{
  "n_layer": 14,
  "d_model": 768,
  "n_head": 12,
  "n_kv_head": 12,
  "head_dim": 64,
  "d_mlp": 1024,
  "vocab_size": 32000,
  "activation": "swiglu",
  "norm": "rmsnorm",
  "norm_place": "pre",
  "norm_eps": 1e-05,
  "positions": "rope",
  "rope_base": 5700.0,
  "rope_fraction": 1.0,
  "qk_norm": false,
  "attn_scale": 0.125,
  "bias": "none",
  "tie_embeddings": true,
  "parallel_block": false,
  "init": "uniform",
  "init_std_qkv": 0.0206,
  "init_std_o": 0.0039,
  "init_std_up": 0.0206,
  "init_std_down": 0.00337,
  "optimizer": "soap_variant",
  "lr": 0.00256,
  "beta1": 0.95,
  "beta2": 0.95,
  "weight_decay": 0.084,
  "lr_head": 0.00363,
  "grad_clip": 2.0,
  "warmup_steps": 200,
  "schedule": "wsd",
  "decay_fraction": 0.55,
  "decay_shape": "linear",
  "final_lr_fraction": 0.1,
  "batch_tokens": [131072, 262144],
  "seq_len": 1024,
  "doc_mask": true,
  "z_loss": 0.0001,
  "train_tokens": 981100000,
  "steps": 5136,
  "dataset": "wikipedia_en"
}
Each number is 500 + 40 x the weight over the matrix's rms, rounded and kept within 0 to 999. Layers, rows and columns count from 0. Numbers have three digits each.

# v: layer 4 attention value, 768x768, rms 0.0859, rows 313-348, columns 384-447
# o: layer 4 attention output (transposed), 768x768, rms 0.0815, rows 313-348, columns 384-447
# q: layer 4 attention query, 768x768, rms 0.0834, rows 320-383, columns 384-447
# k: layer 4 attention key, 768x768, rms 0.0845, rows 320-383, columns 384-447
v313:540474426459482576462453522503466420470524441478450461519468455506460543531466501532532470450486457491490540482440421539457424389500520474503498486462552573512504532500527523493562504521501519
o313:454512543490494456530521502460507571485469485537468483465537455550544455602565464501481484534507536533498455432529454524518533511490522489513483469549495471427507433471553542488480502483530474
v314:471526499517571476452529529501579471534474446550498515492569492551498501531529423556467506489465434428510557446442574518473452479452520488470514509475499511508560507498463449574500526439434527
o314:440541530431540499517511451512505549443471562500548500508502443477494590450465468461529539532590578495520483529573444471500538550567468488557548553536486553509434499467572503502447482487511559
v315:483549499529496512479504505512479467465510491451527488503562523524497492530455518461496577579515505515439502460500521555532480511488524460484507511549453512492544541512497522556498574474509488
o315:433477473457571546562469456487455526458513538549523493482444434457550492503553442498492467473506523438450547520449442472480472537486486495561464534494519486486543446471540524475493438559494503
v316:494449500485468509532487526470506514582489476475562500550464515491490426587508525479498495523519488540501450472467482560512509502555478495552454519481461538502487487490554550516563514434521551
o316:521583509471529479548522455453475462458533501489482503489537480496523483481482559516562430488557475549531505517459492515429526489509484480451553479499512502557463489520507463553510519509468387
v317:479384475487482568513494495541522569485423496511530526594548542487557501488504515508538446533551554405500518494514455463549528537492555516521513417565551506470503547531507516519484544516544463
o317:513579492530498526505469534508486442538503553547479580504523485475484446472468460493493557531439482552512568523478493497537478459536434485479487559499527507538522499496485488445488491478480568
v318:543539440491453483415472463463468518473547484499503494533516465494519468513490482514519469508520540496500536434530502561547517478514531465550462489518464542598522499485526479564494562520472455
o318:478477479540537501522493506519577506511501473526553489466508502548475471500524512500534527497535505476467445599508568482395428567434515522451504532503498481451478513485460573526515505472475525
v319:442533500523541492515493515446466510454440442489443525510474558463496548513574496499490430526480533486479490524526519425518472515528550544407525465538467532520547491534571547512548453462507526
o319:534455472491412484483453508492508500560566550532434465497512530450443447508509495492424476528514458497549485488496452548508460545533540543543491512467491497525496515469451551480496514545454474
q320:539530511498469470525495438556450499472469555504491570443499470474485547462495551503557439490497564483533457546511530491468563456515531461491436532540466468547521471496467471553508482482543441
k320:500555461516490462456479505500475560454499476505475521478451555487483557479485519515531485441501531500499478495491468517493516547474488506507513401505533501502475464509518518425498496474495500
q321:482450527449555517517476478530545461441518512465546497510510507523582455579480502473521514513554512508525474464520455481545493515511537528459529479456537541495517510484542529488484463558427510
k321:457522470518426509480459451495565482465502514531447526450523513512485568472456507499475502443455537516544511494463593451449462509517539507507538471572535519439534517436493523466482490497503515
q322:448538488543489483568477515494515537501508460436553489443559474522502505487517541514509433495553471497484485517539521524483552548519491463471533506493474510472487493506488558560520493485477461
k322:542510445480470536482478469473578513528573481522458520517477504480549502486469519460460522453512460518538476485485494525455500517473468503468475515501473523468489459430493555522503466464521521
q323:460462522501459517554472452490529515536503481457486483493454527568524479536531498490499482480526466549503536457531513465438512538485485528497482501437528541439506516463449536501449449468560461
k323:499485441469488478532457486532479474429519521531511533471455436491545444533469476498543511555516518563505501516525522454517525538472507493479511511495476437511535527547497487498465516572565506
q324:497478434491522496467440491487466533502637498465505475469445457555580491496481493477495552443433482484555556426517593577555508467533509534475574446565532554521493522490507493512577550493560485
k324:479515560506507451482505484486528484555564451525536484493532486480435467527570556560514522600432486497412501470523504461507532523542517433540446458484471476464497531470508511500425555495442452
q325:519528472531458478496491567590446524423514456560530479475401523486498436511478473559447478519448513512480461519457589451416559449523446506472531491539434536531551543522507475428473503539556504
k325:494549567523441462520509478509472456498549474538482521485435574499574506454482488477517525485472428550514484496487525465479492497586515466589485460521554500477559503521506531516464411459530495
q326:457504452543517496605439527500471501502518512515417458515516523485482508496469514494511564556411579524514562499513514481502454549462535483502468498495505486446445431535451492523520494522522484
k326:482575559518512484510484531572550508506496505497518519585489545481490509506555486483484486451442520450469429540564503507523495497602481484550434462418527528456455511494532544522465479512515498
q327:486446577503492463518510486487453445507435472493497470530520572541452452490536503531511459474498514474515562496477468482467498511447477426450457502530488518462437561485554577511512529581496472
k327:475512482515512503448428486523487430497484468489479524503509564529503449496543490536507472477539565491549553498559518538521547464502471522478458483527502494527467485529557476528537500501530526
q328:482404477509474535486529466477507507450555457426518477533505496425554549493517467455495464523466596521466513487489469482534488483468479490558486427532495470523468511483528497530537526548472465
k328:463518511482495552457490576463473567494559520534502474524508551500570542536552412488498561544577455489458520493535508501549480536556502461512557552544501456557524531556462501535576496476465414
q329:541503482478502460463519475518548511548477554490477518550516508539545492553521503592563543516568493526522533484465533494466444451476495499482454478496495477522498574518539455501484460474445494
k329:597551537531525503495463528496512469523486561519519499453509501504502465543493504470573542498453527437478533529445459560519452500535511493464539498537515472480504565498462570479509468498516485
q330:493456459499529450479447452515429509592491517454499514536481528463566472527460538420482525536475504582520513485528554498493522477463525510510468507499481440515465551512537524534489545488536448
k330:529511570466514560441467473570480526443568491528520504465527494473509493485466501434415506484503543456517446512500538520454467483521567532422460525417474524502496496510484518527455477548455583
q331:446505485540492489517480550559531468483453568540496495536503529489497516551499468446561491488552527463462558450493432584545522561476521440512589569544533501542478528509493553473513535493506507
k331:490466485460481471546536535522501530502423506422557526515512417407508475573490497465560588471456465523517496497465542459512478503498499501473547560498519523521501472496524505481556482498484486
q332:516487601505502448477545559530587481509443476527524495545446471487492540517562452506510462494467558453569446421545522513552492532481475511533549461474590521509542546491483492454581511427451538
k332:548540437426524454523569499497511529403471526480519570504551550498536558428501576498555597516475485506494462485521540551516515468509383487481452471496551429516504528491588532475452544490557476
q333:486425499495489535514532533509498536443503519494556523642510526403495468498524484544478460510439457499425464523504443508515538537511558499454511513545453462537454501445467523557504464584483544
k333:497536485511484577474477480544505544510482517442465479430493465452500479562485496583441543500480537484458463448498449490506538526493577593509484480546522491530486550497496486465527534510544537
q334:520522569461494511545533494476482542478496507460523554429468465485441485491496571462454481458554584459484470549491520512567478517540494522490481557500525465425475549449443528488509569482482525
k334:549504443527478545573553487612478468527568517504489490493556502489404514586499502442449493423544525452469521546460548474491464415454487495489464523466453465488423492495517522533484556512506540
q335:451518520490507485427507518544494533527509487542442486517484523430421443497506569485500444493463504468489519461470475496489510456521529546529492503447495495500496518493555491588481481458523527
k335:505488506517526463484550544542556521507525576503459510517471459466442499552506456433445548443514503518471442508493478509465495573449495551507452502499549507481486476479533562455466553518512398
q336:488499511499545566523512550521498484483469468455458462512546507510464513551602440495579495545506499520567491484552453437493502498522490472526487499546521450514510562479432530497482546501519551
k336:488512489497508530531492456499464449509504455484512468433488524451512498467534520471518463518465517579536542598483520487476512556476403586548469500497529529491512492489554471551488531546493491
q337:417481500502562449486472485469572487456466529438435474477494490528532506591541459462506432541443522471505408447454577540515532525464524418484487583544542517543513452522495521467497567535492461
k337:448557535552503448576565489490499542504447494500525564510475539507482493516515484450500510491502510512554478488527464527503478437535445467455508450442493430532554518493445423512482521485531496
q338:609450478446489467535548436523520521500449511493524485503460553515490516472507512449556430540411457481483524534444565453471515509450552567528417498507526533539421447481545467525474503481455484
k338:480499529526498430552555520549538537511575478554469545539462478485514568516524526506490448513475542524511492521414515563499503494513558531473465510482467498484444433530409497511566521513451439
q339:504419545507483438475500504486485555520479509480552467504519565494508481500477478523581504487489539429480557501461528473515537499467537487485438489455478527535435562478527528539506473504531483
k339:497502480469528487550504537505454586535518483472417516492459449481479544519562546509464542513505513460516431566511464497532408494488440470485543498583452540525460512509527459508547500433521532
q340:489474418534540471553434528501520512513539516529515520505475449456501476512534547522387509489501419523486512436556520425507501516450581496395574612561482498431477481531492544455439518495493520
k340:476438492513439443474467468567457513466466510530442487522497506468467506482482504533415551539429494515463499502480463620470519474496514488492442462465417505514452477446576512560471527513477518
q341:473444495507496470556524511477525535534504465508523518478508494508476478466530521471532511479477514377519499490546504505551514523538527453515480549484512496465569551526522572476459449473470539
k341:496515488507572518514523468560527480518439495498483513494542544581494487560480450490484513474473470491452488463524544441460544457511470538495534559490527552530486478496496481532465530566524439
q342:524482520441536561490486441500510516534546491529538481547456531465474493442398526522482504525501493501479489554501526450457484453468474551495501609468466575505522501436491483477535505531529480
k342:479453512471481477533536534489490530474453512489516514492520467471494510372520526581499495539480437506556483468518539436486551472482483516453491471532441502506438523435508493464547538520438488
q343:532541477518536566563484430545446518450594577468466525514468453475513429434510577479511542522460444485541556434473569535489516446510522501529514558509533533564536535498448505459541483472494496
k343:461522422499541489496548476486544479511446504491607529501495586531484532512494443478468538495447540511482501552523524545436495489411549494445441509577547523522431489508492436481534589500462480
q344:443500472518475492464519544507429445489519491551572519503475446518576487515537468461492531455541454504485469491559472545455464479461460543449525499442470489470534562551520570486547511472539499
k344:393490506514478589470561480502510508479468488525525444491500540539539457535449491422478443421504490501485503510505453495430526489513478405511456489471449500472534478435424460572545537461494489
q345:448467498563504495508474504526485474545563492486548491501464486452491461585440513517487569578426524505615498486520481468511492473466570513570507506479537474506438532496443577508534511541461450
k345:579502441466503460499469465455443512499454538486499491467504450558536622525500493517477500489430514531459488447469497497536462511513478601468447520520534558569500579518484521439517517504451553
q346:441518433465437502566503540525479503443463492560518545454483458521482490505492497492526509514570442471528476482477491517540503498496532477484476563511555539550503528443544513517482460501429477
k346:503541520486513477517573496453507485543407457539620505543578460560509475521509469503479510492419526546477504538556467487493499504484499489449504482493515494551518476545488571539455523412478480
q347:498471507523458536473529543495585499466525547520595541489454445500501518520487466463598519516451485448514516534532462407486444515487441528441466469523463486539438489479504530476516487548534489
k347:485502518552446477521452458502535476545409499504482475512512535528460514491490495559451516478467486464543520503493593474483566466480515513538424472543501442572462539531545507543483527480542444
q348:546522523452506508541509507566472464494458543475484540476545535604550523514514482470558480576550477490505524561547443489535456517501432447560505490538528489568526511382503561468571517548497493
k348:560504558560516511536483492452495450481491462552505539531487542502481429491422535445501473471546478488575519526516479487483484529569562534458572543498466517423578502510554526505498509513513533
q349:411425471500450537485466413472577552565509499466492542521513568476539491498421458464535460494468591478479521557516541495469536527491507519470487542485489522562494413435477410476529516506513496
k349:522491529535528444548397428504578495488536594502467457473453445407470489533486525430392532433498530544520466560443487480544493457504609455461489518573511471560428532528522565427508468523504569
q350:521451467448525456556447482454497414429610531528490519472476500516528517573440561468423453450401575509503443524490477462534522512474543503468536420617525403524506486509515469472578485480502463
k350:500507582480588507453544422454452535568486489422540488505445427489561476546597505513473486562459475534434455534515468517501592418493569457547492464493564540551448451515561540521451504512532478
q351:482506479538545464505487530485544483534519454508503448521548539457547483498524493491451506565526443454466477494486459459510487527427491516527428457522541475443593503464508475536526448510531532
k351:435532454501495528487478442507443512530575516561395480481478507372484491462456495537512497519604461556503487557519453543527582491503542538519477494464471507487473526487454459549517526496497452
q352:535613476510533487522456516473574493489420535434514410502483509427482509562539530495511517449499504507569562490524508441481466505542446522480538579519541487499467453533460493500463531523470468
k352:541479505480410491514523542465560534495544475462555498532480515436495488497582466512553476444551520532523511522514461573465481530553451566465559503556548491529444488452519480451438438469559466
q353:509500471520477445446505520485527435547513484421536535507454475428449456509448531484542559499450442505454532491470570580517460541512573468507552479476533434515492527452544446463478495486505497
k353:454543540458471564579484561566494499488511565520472607577547502491514509461443452529434412485498536538591516484518506493467491552547472441484474537425517419510502498479453586456501484465602483
q354:512519541467550439429421499604509498578458529453446496475523464482553527512584607512535580435505546471535462549460502515488433524470503521511511522482463475487494525544535505473558505525495441
k354:512492467532513527477518476461545498521513453481480555474529591580588564525453465489473429475572458549592470475561534449497486486513479496508514504512517471521535489581530554521553422510535520
q355:546546464539546449486506533592503505536605406476549534474548508450436516458530559536605522437503643482472530565540458587515509430459549498449525476516508536525468558429436491535575509517494509
k355:503460516503454483503529484547465479461528519444491461556492562476557523510483483459520513560520492491486509534470488504516507452428467470492516480537438416509466524544573515449528531508473508
q356:451460525525489514452532559452541558446412498502556505416506475475495469467492517519462512516544554478472514487542460469488503429539441452482492481513541507483485526500499439477411473419491507
k356:446520489469611540470472487551430608472536523600513406441540442454477458506533497475553560572583515523582505477473476551520446469519475462486432496583529516457501541489541443540452529511595468
q357:467535482426495519521478481429503534438469467544478509487552466489491504450476477564514512445515490512533588461545517534475441509477559468514534510542468492436546467553512467492455512491503535
k357:453434515555539475512546531519512479532548469523537455527452530513466496412534457449579487570427501480509558511556508608465509571475542504484473465489500432534456513467473546491511434500512578
q358:500474504532468543469562556578446496482531534461539493486473477565545567435504517498473499528487475463465472500463549480491520563464403536464489559567498473529437541446485403544539517491506480
k358:533444410534499413481437529535462564485519552486460537457515566372499508494453555452487511385571510477470441550571518521518521459456451557511499488502547526467450564526462448530448396415495430
q359:511536466453511525473526464493567473480496561428513516501449487498498499486511425463449474460514537501460524552394579562418455492501443484515522465487542485601550511549557502456547514461526549
k359:525465436437418493485467479417495549506521532485465482550418478465562527373437428484503496447530438569381563470485511539489402465584491428549401519484430452529477513474563511414460484424599474
q360:661447603523528486511479558580579534553535527536499521545510514497516537509564539505480519525506516518518518480538514495524462541544454491593497510482528493502453519530573428528434484473546448
k360:626538494416532481610429398494489459498569470451452420411549550544474486481620553562509533487506559554603513462467478465492535423414492470529505636534583543492543482442584442581500437519522473
q361:594484422581462553509472567458504477523428434452464454470448497514575505509501518438525490477530593485525492525455565507507467487606475597558487429472527555441448498535519439478499451489475527
k361:478524497498525476399374476500430466380501557475453514555447497420443519504484485539479496541548481532500448584538619495497551422434516463562568500509454483447478511523597448536508460560496506
q362:466462518499450550493465376538489520477532489560524474505509508467535535443405513486511475467521461510502505515585456457527520495521537524534523480540503530581469541527554531535466472495495550
k362:494432553486545466487515512495507473467442483447500496494495490534517500501508512512555561485571502435491492490502467504479516550487523480539453544492534464514572462569474435527539544489516442
q363:432416528491492560485503503428507396493507466407489429596505542480496493495428443520454458456516438491530432525424450425515460475473576523513407465493506464498539492492486534450575511530532506
k363:557460553451550499495512507508490503548515513495616507569543470455431556491482515591528432602467505485534510524499498551440485526464475516503419531503474484534566536512464445465506479484527519
q364:476513560516488474475511475477529512537481488509527478459599467462392476445506483566552504385442543512494525518511473521595504418491474473515449485486485473512537474607486584499483447554570509
k364:521528538518496529489474531403477473483465498490452612567552487553498501412560504450538453495512524528482483510507482467496479567427477562507436435484563558432527460500486511472533431506499477
q365:476447464505449527472523435506475529497538445451540510511513517429526478512471513502487492475472424455468428484410562471504475476507520536551432472493408544561469541504442426507459555475474441
k365:443573538592462508512489422588527467555516588461521514514586515473593478524428560491520501551450568530594481473547555521504517562472549578415511437541438504533466481465540590429548474483470493
q366:440436559479434490525520458520439456474467484428489501524539459514407479461555533486513576516441451472455528565519492454465510522484495490527504480395576511474437464451435529521526602458517512
k366:471429500481525492519497493467526483506508535490511507424460454491426511495486487620522539407478536573593511493510542443513492568403455511485485466466406466490507508547497606455556463492507531
q367:515514486492463529522407557541566558556407498466512425485419498434457491543488471485515458462475459495542437560481528415451494563537470586428489523522576458499539525452555531526516438435512572
k367:426507544537446496558414489425525540488534531530485553465445554423405569457557567553510425507542523401587494473530517472472552480411534482516470467541390505458434565396499451467516578388473446
q368:501516542532552485504543499567462553481421484495542552532557463499535474490508535570541442479568503515453530490446506548389556528530467501539545571442472527498495500557529611493470451553500499
k368:477505569461473472472580517527486540467508476497420534450495527517527527460519466536523487498527541520521562445478519430551519418480490435398486499502566543429536482510553520503585564513470446
q369:584404472552493468481417601490530480468552476476569494518518389545509506510565575528443546534459559498455553449493609543503551439464536497409478512499454423479505601501524476546484490489572440
k369:552426493464581462461407534519563435545531523456487508525467468488521475532415543446484554528525478463494495514467458503522496448510504501483518533498497479465489443530553443530368466463490480
q370:597490521535562554571536516473554395479491479509454556434530568437578536514514538447454517556543599477415470600513479501504483517462430558518586535478438596408518519484578501524547451413475516
k370:558521488451449462499572493363529459440480504465501448511448532503446419503444422460458503484482481446492414580448468492483515452480515552546511557518554486537535497511545426472490468484646483
q371:470517415438583467482502512536545462441518546473655482513514411489513506537468476570549524544495509442510524494595536585528591491465478477434506451455422473519526494406416464520502430488541509
k371:426380443369451492532488512508571510497493474486517560486522543506469457521413488471485498575515450407527486502551568501444502446470454527446538472460522556589549530497564491566503534471553514
q372:576517449485430528503526518421542441486453508515507465597474525525507523492540485473491547469469531527466479429449510589371496500545521554545487450558482495472538539494483449435516520585519479
k372:471491548519509578477498511528530506424486556549546552430481485551531518549474467516589435447562540508530476392449518505429597562466466497444567469569536497487546487486549473554491555453473500
q373:496492456463564498470537405547479449513486569501479574511518528481406518528414502515421468525452530520464573601504462539570484490611542483445526584490518490597506497455489519446567495532458534
k373:392513518544509500524529509495516561466473467462462491517384422459499504463545438489480520485563535542473460531503508430468496496519526528456601508529536532524499484486485492430492501574408467
q374:486462530474425504433485535534473560410470492498479563493524445539500500511519535551478428559486437534521470506577589499482520412470510416569508441587465478548603504508507496511443490530553543
k374:586535553451515442499563426561487516519424534448540495505523528446462426452506541419540535471565515431572516534578477529520501537551413450491397531531489519521523491470547561505534491507481514
q375:489482551495447568467648522535518463564365491575558502442549466505555425586431518501511513461548483506497506433518457481466444499523579523492524513523512489521546537501558507502442521441537487
k375:518417540456453614447528483477463505436485560474587483495523494539621473470431491546464515552489578516497501441541521518449600511385547547529538536527555508593555510490492485489435500379490485
q376:505530591445541508466524526517470431518519560496548512473529455492474543529428604419495554496496520498512589580528482513533466437456570459553506529488483491454453464502558471476502493480584479
k376:482503458433456423505448387364465392490413490509555535586513528572490540485514580395532510491528433480538555518448490526522465475490440406572500466384477475499487526528426445478457430539459545
q377:456524508492476557542526486520478517400572507472475524421429547462438481566561531515477498454480475565498475553528532455509557465458498446494458465494522443467545570455501579536570477591517411
k377:455481532428552498464383555537451497468510493456477542443505513487509516514509515628546486548515535461493536531549494453558499514577503553427415555464513519406522576492544465541497491447528476
q378:420491449495467493509475606458452526521454535514464458514474433473531440570497523465598530553485525482528543584482483541454507489575464557476479500393535537492496565498480458514549435470488428
k378:461556446531433487538540581545570452496487462515505497521558512524495437526544500515511509531493414477561489491504502471488523486431565493476704532455530465469591518538504502485483476490466471
q379:542526505548472453506507465586555489605516539418402464500485477543502506575477522498497501482484511469465463451491528532459499537602513425534370500432534506428484537512492493463494527501496398
k379:486507466553520506500593544474457568521509559519558538524451497505573471567451495485501529497433544546527458472516482488428457510450470475463560456466550495545525536458512493585438516453483502
q380:494540470419488555501494570500500354488553480491570466457469575570568545534479481444485483510435424464492494578478554529462557515539583511507489505519517551491524580497561570523500490445573555
k380:510472488486527463524498522415408442428430459495489484442497560528549457549459473470503480505452500476516427470505466487495491548573499583470488627422521545558479552521523510441419442536450490
q381:506488430548508474503473511508528552454512497499570508531512523527547450494469508540464462501494466512445538527501525511459536497498406456516573503451452450508493525530535539520517480535587507
k381:463520437426439489510466433496481559500506524494530462483461495572465471553517469468488437484430437547480528444466523544553485557508425576522453500564551553523527478504471546488432498500629481
q382:532474580506491444472528474595508494575470517430435471449538495438439491500478541525548511439427493490547477444492495464512465469586550431500489443511523480488592558445409550527567584553482523
k382:469502492516511517517474562556451497515491496544582448586512490492460582531543496551542440532442577516591422526501463476545473462425427603465487550489471474500578501425523515527568541456475537
q383:471472365442397489485497442443550532483518488488511416485503478435522532397506466574517379513546525528525442391630553514553468522470441546485440470443449462502424410492405485532426539476468518
k383:488501431646530496468555536564529531523555502415437551470529441561534542480515481578524418477468553519430553513524512532452554559363555468496517561546428562511444483418467473444457538536521514
v320:548517479465542528542551525486514538371486494516532501495465490435483492437504505485576435553517536534476484507490430495548483465513502486439461523523519497496498535456550470511521516554523499
o320:455499500533477546511509474465503534540545518512509449552520534484473482509480462490452575470442400402574499500479514449449466547510575469562479574449550478515483517543429478529479514526456530
v321:432554564503463559494483491545486568488509478534448561500517566498540480477462514469483488502516494540550499510537584474451492542485463486585500517537488460470521499532494508564444461507492471
o321:494513499519497484459559529472560467546526537510464498477450478521530461470451472518482539486473532548482494485505472470523542544533479520501552486493432527482493515502509483481490441497530493
v322:560492460514478550527477535487492587546499473471489485472566490497505510492544464504463448515451479549483536454545460502465524439555454495521573479499552456472511491484449538568520539538448497
o322:514559521574510507502499440554501487423550526473498496530466562525420551504512497515457517494487535471552519526508521509500471477507499443507490518561461514509523506511466505448510549425503557
v323:554502460459573522524387463441557524504509484456491485532539500527509519479495471467435498460473464541542521461501500499456500530563472528540507506543528453518527489513513623479491523501535562
o323:447495435511508523511519492502469509475502510570522496558461489437514483512506532497490442539465446407497514532420505475491490483503492487509502546449479575516442537493549471496537456523452474
v324:510462425543480519494516546490447495505505525494570442528528465501504513496452517496540560541526519560554522513506514507467543439483498549484496454518545470529455479470469499507512508532533488
o324:438462499461553486487517461505544505404480496558566545525448505480433430469523507503491456449504476539480543493464564556513508548548525511497567470530498545540527472465510448486436510479458475
v325:525483486526437565530525515485477480452468512523471512570549494474471467542509486470427489528515506477511545561447570454515544485514455452439454544504477449470483498487428521528490465526541476
o325:502533435444524470468496508464496551548476506512474441497523510486475503455544489519529522468477516453460510434462466551465515426495536518539533515470530546518489515457566464481518544512488526
v326:490541469504508569530542549546503414552518465493529463541537510500526514550443475547491505545494563466527459530465489579470521520539549557468510547495520495499500489509423499455470482465480497
o326:468457518496488509449466516513495560532456539558467509577509523468607578504447472480464512495575517521513492498463526534528476506436512416514470515494546485588512490535492514484496501494451435
v327:535571473528504530513466555498536484494491500492484532493494496473499523512513487485466504510585458453450515548527430514517510553436520422609478478490497548524522441492518502509448461464469483
o327:456454532489501485470433491478466539542439511421504452535514477498451493484462530571499475475386530547471462533461549524470409464537496550414462520479564480401506577441455542467478497451502538
v328:466409474489474495467501491511525505456509552504507515497473549466478546521472503503530593488459469484485483478537489508505462511548513533498491477496532461511555512519535510521497535507494593
o328:535562551522444539504506524470466570488536450433456487477511533505525435479504485560447510556506517581529533519495506484504464514491435515527475435536503561462441523535536561422527508482504424
v329:472501473502497522543562492482476552562464524484508510507462432484591489472488478527383505535498480554488501520478477519545484456428578491483518434519476476560537531519560549533489501461550518
o329:553462525528522503529473493481517507458528512554509519515539519504450450516485532478532528499478506482477541533529497503500515433523447508410512514493483477483508526474494441500534475537499530
v330:531484459446491533501458504528477521519499452531493560506471499503445506539493571465475504514520469538529496548474501514519411472536501482491498444557470548486487535483469480509526490511481498
o330:511561553472549483541536466534498508434549509481521484479503409510519498497540488434545562499534503459458528473484550457512521468516456504488530453495479542500493478475523439500538477510465499
v331:557534533500463521501541430552447493487592424449534520510471565484522542462507486485460513478473567457497475505544526451505539427538522421438489477509575450629541534451494467526560511484512439
o331:532512519519506448486545527451522463537521563525543499507525479466468520505500516548488472509577543543494484516542515489473460527475484587470475567499492517427424513546527436515465510562536511
v332:548521571485519511524488495517508541496491494551555585538507499515546527493457514533514475482496470502529487431490483576511528561515504465464513462563491482478496554498501520474448506461492563
o332:492470479457472467495462516489453457473504507529515506553497481499506485495523478441485481464560518573528472484505489535496472435519550462503524463538506487506494498530451558487565486511499510
v333:528547447473539504444548462476491483502452483437567544533517536521533429478496506466504538475508508452517501471545522495459526470485451480528496511459534474526533447451489517495517466484472500
o333:514487526508481489528482488533466464504531535496463477496463512524529546492441565461501477484469496442478534475416554488441467568467518562493526486533451534532511510493586462514510523456508481
v334:537524466560421441439479510473393604498468530496540502511496494489496497525448483558470552545499475494501548515576468509506507500498412487453495486506522552532514522466463438508519497571462463
o334:495512469428467521459480446534506516521547503558493471516442450520439518441526488498577538479498503534494475419428441532498529515497574460468482504471494536484549556573525522435463463439542448
v335:493513473481479509523500549524573456439527499469487528460468476470584485507501485445518470389487520476432549533514468532512547546505462507373452502535490549583538572504539433528535493467488507
o335:520518531585501412503538511541519467488450470533510521493540458495485465490542474508477508536538471538489524526515505479514436496451477527555511524500453505474512500544513530511525468474463506
v336:511499463488496492477482544598421532430508505515505560455479577478488442498482481445496491530466488472513448529517495447497504517485581420486493425528457424510530478492449523494469431426543458
o336:460507477509448505469535458486559489535478518449475481528465501550476508492478556501515450481514522527522490489539504525512549486552493403466512503482508530483575506582477472528506498609519490
v337:484486507503465443507592513532448523461522448517524489457554476539492420482514457471511555522448495489455504536551490497493481512509504577494488444499466456486478433452548415558478491511498446
o337:473520499494554544497497519503478491524476460474477564493461516513550464412477575439482484463464552528446503514415461468529513504497498496455543496542556560499478564539471569523513547475470542
v338:453496498471435467532558484520585481546515452423531537486522538534504489449544483508492451467482462561524469459545530472452460539483492524431432501474537468529530491459511509496494442565465421
o338:489547569518506487509456475535427534534440441562551499474474566478487488514476531517559525450536539489516514500440489498532540522564556494504462525477469543509504525581488477496463504466535564
v339:491542488517598505535489538483479572415424483483521478494434526553523516539496511510440471507487524493507445579539546478469544496536476557432520522511614470554536474443468460470535472490424510
o339:487477535467441479485528519456416456538481532487456520519507509533519414481507528501476536480491499557450426463520545446459465478507444523520490469514450530490452461555556420564457466544530518
v340:542477467529438574499525543508481531460556494487532470480501566586551568495503491466553471581486483493579541465544503454522549518502515505518381499485475498534492557521423503484473519511520462
o340:465490550466470525477472528554535529479526558470477480486463539442511479478505496493446525421540454465412465522503520584512500589531458495504604538538532506455435485485540484474478545573459503
v341:502481485482511481436426478528463481546476493384438580548471559514518452511424485482496497520506538471466497514519495467466511521488498475443499528533476464410503461512534515534476569465629499
o341:516529568480439516467535469530445541456546487506555507514497519512468448445542460540512541486445543493507539559529500521525556430546527498479460518551516599513526512425453534481483518536522470
v342:420474474459476549480486465425499506498524497513503548499493481541450478552478453448503507548505466535538460522437518526514459504524520480416565454452516443525521527539436470488517466482510472
o342:456503513452538455487452539478575478481547574481476483448469524510541495477495468529492530525509531469497467499547490470498491474456462462521487559543474475514514471467490506503467513567532530
v343:441468416522511459551474430462444480536488542443428466471465480504468501509526516515463538497449463496542520510501441470511551407526482500501477507441497481593505481527470476562531508520491494
o343:543504490507498521473478541505527531487490476509456520473483542559478521516481498483463507477521483481525449476474515438444503557567488523478488478538578557433474515432575528505457564511480487
v344:512500523492458531528442590519526482502474481490483435520517476487481533485425483459487493476473483470457501527526539542427483530461516464452500509475449472522481547548475456501429499455508440
o344:454491519482465491555565465534485499516535466478471568417472490496449439491552557572478514475518515554503487455547463423577509450480451486521475487504477519527524483452435531438518539484520486
v345:472493552465473569502510424428469487476443479453477456477555538501459481449534501576487502482516488525546500487550462487535483518480511517473507501430551434500507474452447531524462539481507439
o345:524550486557567493483477566540534587468414510505466500502451556515523460534511472446524430495504506493522526538441505537441502496449501540515529502588494460466460543480639457435485471496533497
v346:480505536497479555477451450517511530503544494483577430525463504428451523536548492468512499552510553441473549547443434546467482464481469532505523485504518500528472515517485522428487512506497442
o346:488444487460538485579476490465504475457432471501531527504492392530482465560483459605449518519500498545508484453448445553569496571556465463443532506465519484467494475499489445497539594496500477
v347:506481487491512497421478522432567497468482471495411490557561497592454497425451435458542542499549519472524515481484510473540474524519506480535533442526491493487500442554465440474526407505525488
o347:519563547533518513529539524601536469508457531467459445430405487550531485509522528519473522511547520471486460555453492477491456456459516479456494503442507467512424529496570461505495461483478517
v348:494508552495505490519502534535495510512519560476543517498515464487497515504598442567497472447554472541419431416501508526565468523513512486520475494558459510496508509491483535514506545518502535
o348:553529472480492513477490480429448520502472463521480493511507550522544522515469551474499562509437487489536524519529512482490551462578567595485515510471506520455490461498517492488528458503467507